python train.py --attn_scale=0.221 --beta2=0.98 --dataset="wikipedia_en"
Each number is 128 + 24 x the weight over the matrix's rms, rounded and kept within 0 to 255. Layers, rows and columns count from 0. Numbers have three digits each.

# layer 4 MLP gate, 768x224, rms 0.0642, rows 349-368, columns 0-111
080094140106162110167126079133107110134128092135131136162118123156125070169146149126131155141115140145168117126149124121131148142082135149140123205181096154131113113138132113149127132103175137169082177117141132133081115136067117095105152084143098165142123151155121147146168111169130152147094112151161176093099125126134154126153148157169
113122150126125140166115070142131165150120172078143139114126133143100134134103114126137151109132108137105142130129126138106159078118144121159096098135129123117127132141140085115134111106134141133106089120093086130129122119106148120126122120162116134146081106127105129115151177082116169116105069133138112090109129132177105114129122116136
132102090089122161138130157096155078141123076123108160101114107131087122142157131120087137141145157087131099144149125140154122112082118130122154155136167117128125111091082116095126108112139109122109137148150132106096120130090096129151120122132087129103141144139164090116088163078125120102132148111149113141156106110155153141094159104134
078125139112125157112116065153122140126120112118164145091132128172100132135117111100112129144159172123117113162107118146140109120144122089150119115124095122124107121125118190166138094125145141125159115108162139157139081146070127117111115176119128124119077162084108145132111120133112152118113130136122147121187111152125164122080138105093
117159146105129147106108163134102126127098114116159139138131133112129123114085152167053133077150124145103112172163142138135157082158126108122134123121162188127081119129109120121137137128130151185120135119104129123098137105093168133106155144117131165137111126131153149111143165133122129062140123088122102137122100106147181134112127099137
129147093142149104164140108097109127098150135113185174105093112141101110154124114131140138130094138085134116123134169111108148120151118162139100183142103084166117128114170154121133142099133110155111123153112140089152151147086112139152118173109139138110117122131123141103106106118136098113120131126094125170156119145121148120102144131153
132119122123107124137130125104091152156100116146140185127136150128128090095092098127126128114163161122130096164137138136140131122122111109144140140155108125193107150101162117116126087112126107145131117152104126176122105127101101128103157159117121112117116143131139174143135114118115129155142092084159126167085131119124146182134095094113
079163120102145118134125113128142149121131135160141182171161120105134129125097137187139131125128113138116108127160111136162128116143140158130152145129111125173088115130116135111162156138147173129136156116115126135129133137110118125137122099134123119140128118143105151122178137146130154126129162123125117114117129110119096120142095125143
120123134115117134089144148167085125170103126118155128092123109144155134077156147129135116094135156118170168168107111098133102114150109129085112168171118146172125122131143125137097113158092131163094129118095106137104175184095130110138131143128126151123116161085112132110125129146154153174099136117168155130118122151125135120136117118114
128133075133138131133105129154098110103070105142105123104146147176129155132134118101126121095138164115115149119141146134146083087111127175122131132115128111167130135099111108143113161108134106120110113153122111107134129131130148164121142121136142170126107158142131122123159111137110136139080120097155162112163100095155141139140098154104
095111148073156118146136107190099092151130123118135127150116136133149128142060134146142121136097154177197138147126130159109197133153099166133131119087113192166118107159118072141120114092122088121096128146116135124125148111179138161116128160138124165144094153106179101102166102137121147149074143129127192118126130129131124134120157099106
139101128099126157158111091130133157122110108106154175118111139153145154101135074133125169157118183113072116140163124142115128110092125095101126145124118121113150130117115109114100143131104152105140111125165175099153164112109176126114126117164154165096131133107100110124151153099130157121121152117151146109125126130156145086164115111120
107168127138111143169079109131105163113137064061148114128175138117159113092130102097123164122155143117184074173123143133160112124152124125150185170106194109137087122125128123119101109150177150137148122125132129144117137160145126071143113131124107101117094120096116159150140158081102132110099121178128115119161091148126154152152130145148
136161090107153146119142115101147097158121120095167155111113138177132114132093099165060101112125141148133102120111090124119147137112100107138146121150144158131138111183097152115102182097113148147135152113153106122167130153136145113166133109163137193192114102129143141129092128130138124123095094118137130140140140058102133138133123123111
120148109121131145091143147095120094130134108117145148082133134182158142125126152149119142131174141132110156122102170163147134136127141072145144124135131107151113131130135088146157121091149170115113114136147152141139137110146127150152132157151142138183154128098139119142162140130109121109083129072107112091118124126117163079135146120092
105092136120115131137150100167166131166157119111126116132143139108056170128085142145149145134091110143155143145151118134121102141130132129146125160143134104113111084126128131165184129141141149093094139129089137141118156113143110166158137125123079154127149121130139155135117134181120149186165157142149129147110177081159154110158135095167
122135127107129131087154142100110170152103142078147124119076144134114132132111119155098104129127179138147109167103177123150157109139121158155129110128124173142084141100111082127124136106122178132113148159116127129136123145152089135132159132121183147088080147148164156131100164120151165142168130100146124110174125110126126161131117123131
120112115126097160121145131165155141117101145104133143152115078143146070085099120126038133109169143115139136116163159143206130098110122148139150140145109174127108161108136087109112122119124136116151158134129116106149175089122161154109141117120138096204122131107137178130123101083134198155089142118182169089120151115121149133131161130123
121118072122116158085132129130068169116080113103126104138127146101109110127136172132100095119097104188106178121165113121137141077121135113144100239156147157093124118093129113150090131104175129136051140150123141119146090142103140161170162150135154122138137164154158155155146165137128166129095122147152099113099153158120146168116131112119
159136135117157126112098116128132137138134125107157137136135104134113168123102107109100188108092125129158112146093130104122153091137122173135144089121148149125128140119121103152140144139115118078124136146132129124146173083099123103156120133113118149128103095122133130137108111121127127108106125130169096151175160100118143159171133102110
# layer 4 MLP up, 768x224, rms 0.0627, rows 349-367, columns 0-111
123133099093127129129126153142091159135093161159124123116091131175095106143137139107137095153130125134096142168100149100165112101121125080104145133085133134126091104099113089137162115156147093156111131113121077150131144151150167151099139140119150094106155151138118130091095114102142104136187146120133109120102123141142106105161103148142
107114123106140127115120134111122077129090135154128143054134107124104150115154091112120112132091096155090144159122113101165135156135107091139106157154148140167125126100101129129103152147141156095096098126117137107104138116129126107142131070121143150152153110132128155126130145132139117118148137114129115096153164121076116135125116136109
133109157147150149148149149165100128138100114115116108124120107128106126103166098101144108112113101138128171173148088175109115142159131081093100088091123128130156114118131159074127117125173125153119095120100145137154128160119155113131137109130134055149100073127134142114153096086091098120145091100086121147124131162093140096111098134126
071159099145142134145136175104099130144129092122107115107113159116113130154107100118098137124159147161085182181088102136118104159138143161098152165073193148107128138153155065109159082132129108090151152126109101103084105134119143152130089140123088128159166132150127141144140107081098158108104121102146139152161144119108143145116120103089
114126141152115128145126140085123117156127146119128150186120102112112123146084100141122157131155126119154151170138133145137118100108154086098160104141142195117108093123118095114145129138147118149105122122077082169151115084117183200100135146125161161110130174133137121127123133119123102143127130095144093165152136111177169125150139136166
128140145141135166170144152104121157109078127100096093149103123134107128139137152083122108167115124145126152104098131148133077100145122151106090136094131149128128105163141157152127105139147115114126105136109137156140151132152150150123157150090100191110108181106136132105095127108131156126161120103124140150126126158141118082141106145105
161150134126129131080090156109132148133127156131153149116145145127120157131130184135115117198153115146126146129168120124140174119142130117138103123115114145098097077106131127162165149117128138107100093091104109111121113128147122130150122118154140111130120181122118115087118138105123163138125134165142168083146157187148115086142134093137
133098114145111152126172097094085102140097137110114136140133131111158134144127120127100096085139140138131134130113129117146158143152092125120126120134113108142138125152099125106090088148076166142123138113132162139142131135130115127148130151115136143135136130132142140108131084127100096124111144133136142133115088135135135104159150130154
108164121095129128161135116061137154139136168092194127125158153081120062100196156114138114122145149106119120098141137114072097135088126151114065133079140134139141093141144128157167122109161128124137106118092112112117129082153143143170103147127122106110124118133151102128110130128126131110142111111118159114133136151147147093155118140123
094118123131137117136161148133120115124134145109143128135139129103122162090125154121152102153201082089151129134144103103132133140157139159109107126152125180172128077109097148108141143121090118155114134156115106130110128109136132127115105128149152155097150120109157127144119123141119137133174139109156129145146077111125155126098124118144
100125131129083147133112139081135124057143125142107179140150142137148122116155122149161165114138104039106125065074092118148113131064149108140168098085135140113111103096148145120120108161131158085135120164116139109098126138087143132085129102098120136156120160131113127138124131099152195143118135104119144096197112134135109114116134114096
130092131155133138152128159148119128124110170142087123156126127102170159178109074148123159133139123104135149135094129117093151080107160145087141136141118107133132096114135102149062113141126119116131123109103124137129130141117129158136127160148125113130125147098173136130142120089121125193164141111132102140196113192131126120110148140133
158103158122152118141129161124126119150165162139103133142095116173145167120124121125138134087118095150137140129128144157142143108089154095150113134149157128120107153112110069126117079127179145119136095129161121111150178140120176183152127168157150087148104083169120126135124147122165111135154116137125096141104178115158151086140153129158
118136096120133117097153126163139145144105131119132119145146124114098091099132150179185121099140127125133132092164102117118110142102138177127133121134128149124139108130137141131150100156076141126145148161139129112087093123078127153155150126183108083133145145121146116140119165129136161123116134171154142106088140159155103111096120122167
122119148109140165173113106118123143113163133132159109166144132122122127136119106146090137137179114146136138126142136142155128130138157144161121112101133126183141124134136138119144133141118131119119104099150151142156115139101122088108092113225134092140160129116114139137122106129167134127120151162112111107162080129151132152093160118084
113151135137137147078123180081142135159113090117113121130133149133165148099122128145149142137141125150116095140157132110127116157161110135150145117149171108138111149136108110114141139120108132112169133081138158135152153133103151074144110147093116083113162150109132152131122130112142146119091126117116181165114135130112118150161112129147
143129140138136102123137159124187167131073105115195152120073126127121183139122112121114128130135159151134089172147152145136154128081130119158131111090156171128165104096129112079134202120149125112121129139123158143119117110100097106118151125166141109141137120147124146134116146108171117148115112114110127116147128119103117140173127140143
130164121039150156133097133140154131175142139142129151139176117111148128090065152105151098089085146140169100107129168105135174094105128113145130100118162133146135160135113123100060104074118108146139065109140128149100142137123112100156165164165130109148115133154126127140161104109157128121101119169139115128153133129172128186106133108139
156129152151157142131124170138164126110129120132116109102088120130127128184125085152120072115065113162157127102118100110108094184155129142132126154185120117098145118134112151113134109123086107121151099123148150146144115121130083160080152150119117085098155149091102095122130123114141080113120152114126130146118138121152139112113136147140
# layer 4 MLP down (transposed), 768x224, rms 0.0528, rows 349-367, columns 0-111
104126087148126140081154101127125123132152102147126191113162145106120131134112118168055124146128165118120116130105178133131110125096130084153134160115052171172085137143092098144136131126154102086137102159129111140146101163136104150141151121096179115123141128107113137125100124143150118134176124110077112123108117178151147175127100130103
120115118134126113175103147126152129145097168109154060148092131142157132105103102124142136121160098162149093124117133135144172152128155130114084156115086127139136095125146078142127123097147140142133092122124103148117122130176109116104136095165131134129130145066146117101100112143102143124104134145112151144098153174141132067152113102119
171124102107130125151147108133101167131122075091122128112129157089127155099146157111164098109104095113138144141120186096125117098134145104146118130139123175167129163126142091112126148116103188154088139103160149121125151150088154136102138133095138148120150165147156114119132134139153165171130131129249114134123141122120137147100149155089
143141125127132102085101125111162069138103135135100129174135112141117193115147101081149120127180104092086093065114075130126094163161118129129127149140133097136187139099104134153097170143132106078070085117086117128151160123129052122150133110133117109092092137141167129125124154114118112150136135144098099087122135143146115164120091122184
128156148138136140117062119154130109146123178112138119130151176147119101118134139126142141133129123091153076102095098121093090165104089122116115129138103095126146137135126133110130134161120122087107126113145087130114144127158136146116099101110101116145148116156117171132144153132098076117112156130096194121146151129083083122194101126154
122120125123150126126127100128125125126137127129127128092156113118132113128153128202084092168120134109125095131134113132154132193104123139116100146102069121116150151093096112123158123098130096095157154132131107146110093092136126080121113086132090102160144127107169131092134145126159068115107128154129125128114149150110140161105142090116
124107109145131093128150123133150132111122168166142113064151185152178143087088161122135121110126130135110123134106106135128113097160113116107111160139082106108116134161146129148084122111141144125159152112139132144151102146107114076159130118066133187142126107129101123130126110121116116147109111161126119075165107099130140153132067101059
148128096141137153128102171133132124153111135153123139137121139143130103147148109162127118141141156134098138130123240107150164100111154146131111129151126137113136155141119131120148099116145139127114116144117105116131136136132144133135112158115133104126162130114152105125070122139123168110127128144133152154101130119124127137134131145157
132097128136144110142144104135146191141149113140104126131103125189126127137128147097119133144128104066139144103109125121150127119180148129164157106189069105120109124132150123158073127126118132106063116111094145122159154128138141104096092142126124159114130103105142114104080099111164150146133097103125083154134175131159121147157125104096
122119128140132131132134107091153094118094133136161146121144068139142151128131086137137132126105105130103106151106051141151130159083110138131118170118169125124135134148178143142121109122132095128143116141127179100135152087126134093160113128129117132097152145164136176102153110130122133121085106142058136127124164100128152148150100142110
084135083096129091076113146114127145147063117126124127114156117176162142104119122154132092167139075158133138151117025077154144110108178169145128122118144108086147127166113186123157106138108134152136145106146103113150141112101078112127164146149107107124131055140137148127124145115162137143120095107073112141111127137132120149140106076158
120098135115141129144145125124133161138141124123119113094140135133168114114168131120139175115107127124132130126109163141100128127155159115123150122149141160105098116143116133115188144093121141135074141061100166138106087099134148117078120112131101192140139091107137102151125115122091138149119104138134127124075176132112123093120072131110
094172104145147145139106162127131186119160118116120095126164154105107116164129180118115159115151142089136128133160180133077074115093121111095158144099153174168137147138171126141143117151108136144091158123092118108138156112110107132117153154119124106111125102171135140148138116158077094104134135145130134158062121100120113128120118111152
151136126142136145162126143120150131106119145134098099138171129069129148124116186146189115127118157152142083175132093160105141138126109135122109124144158159132146114083148122109100145127135127176138119136122109157138101113103150118125125096126156146110104112129131132146167119154147107132089112118079175113146119154132174124112136111122
123094097112146130148113184134146108110159132059130140136114123136159132102118130157129130150110108105121124183119187110155113143112119115092138130157165170113094123128155131177155163110124138159134146129100144141120120140115090133181097132077118148079138108114104159121154126102138092107095143144134141112122153117122158146140118111180
113147136087092121153130101146127093130131122132128124140099141130120151131108143117129107107118109111144131124107133087141139099149117133149132127131156150116175127104135153189167105136147133181177135103188111133126099130099141158140139143227127121125129139167072125097157120166130128136136125139090116076094171120159130117110140141118
148124116104141116146132115149153072173097102122128115109097144155054108148105130157174141123123140115141110138190142153111098130112116111118106156115108098114056115093132130149117109147106117166127122124183082127140141145135116126128147085119114124123144110132079091097117115137103118116142085125162154100114152107111149148146134154095
183128156096136146109119119112141106107106147124118153115136113146099143153170126117164126147135079122147086154111116119167113098115117119151179119125075150107141150138083172111145117110173118066112108108108151122151137099126151120112107151154097084105152113136164168133154119140099094121100129159113100099105182127130130116111112091165
133112149092171115081116141157153116102155116149143096133103147165099095085122092126134171149164156081107134132128099087140108132130131125131128078118110148103129146111097141095118103140143106117150119144158069159091097149158142111088139111135104103109161083176129154093131144099179135138154148110094125125121127131081112156139122136171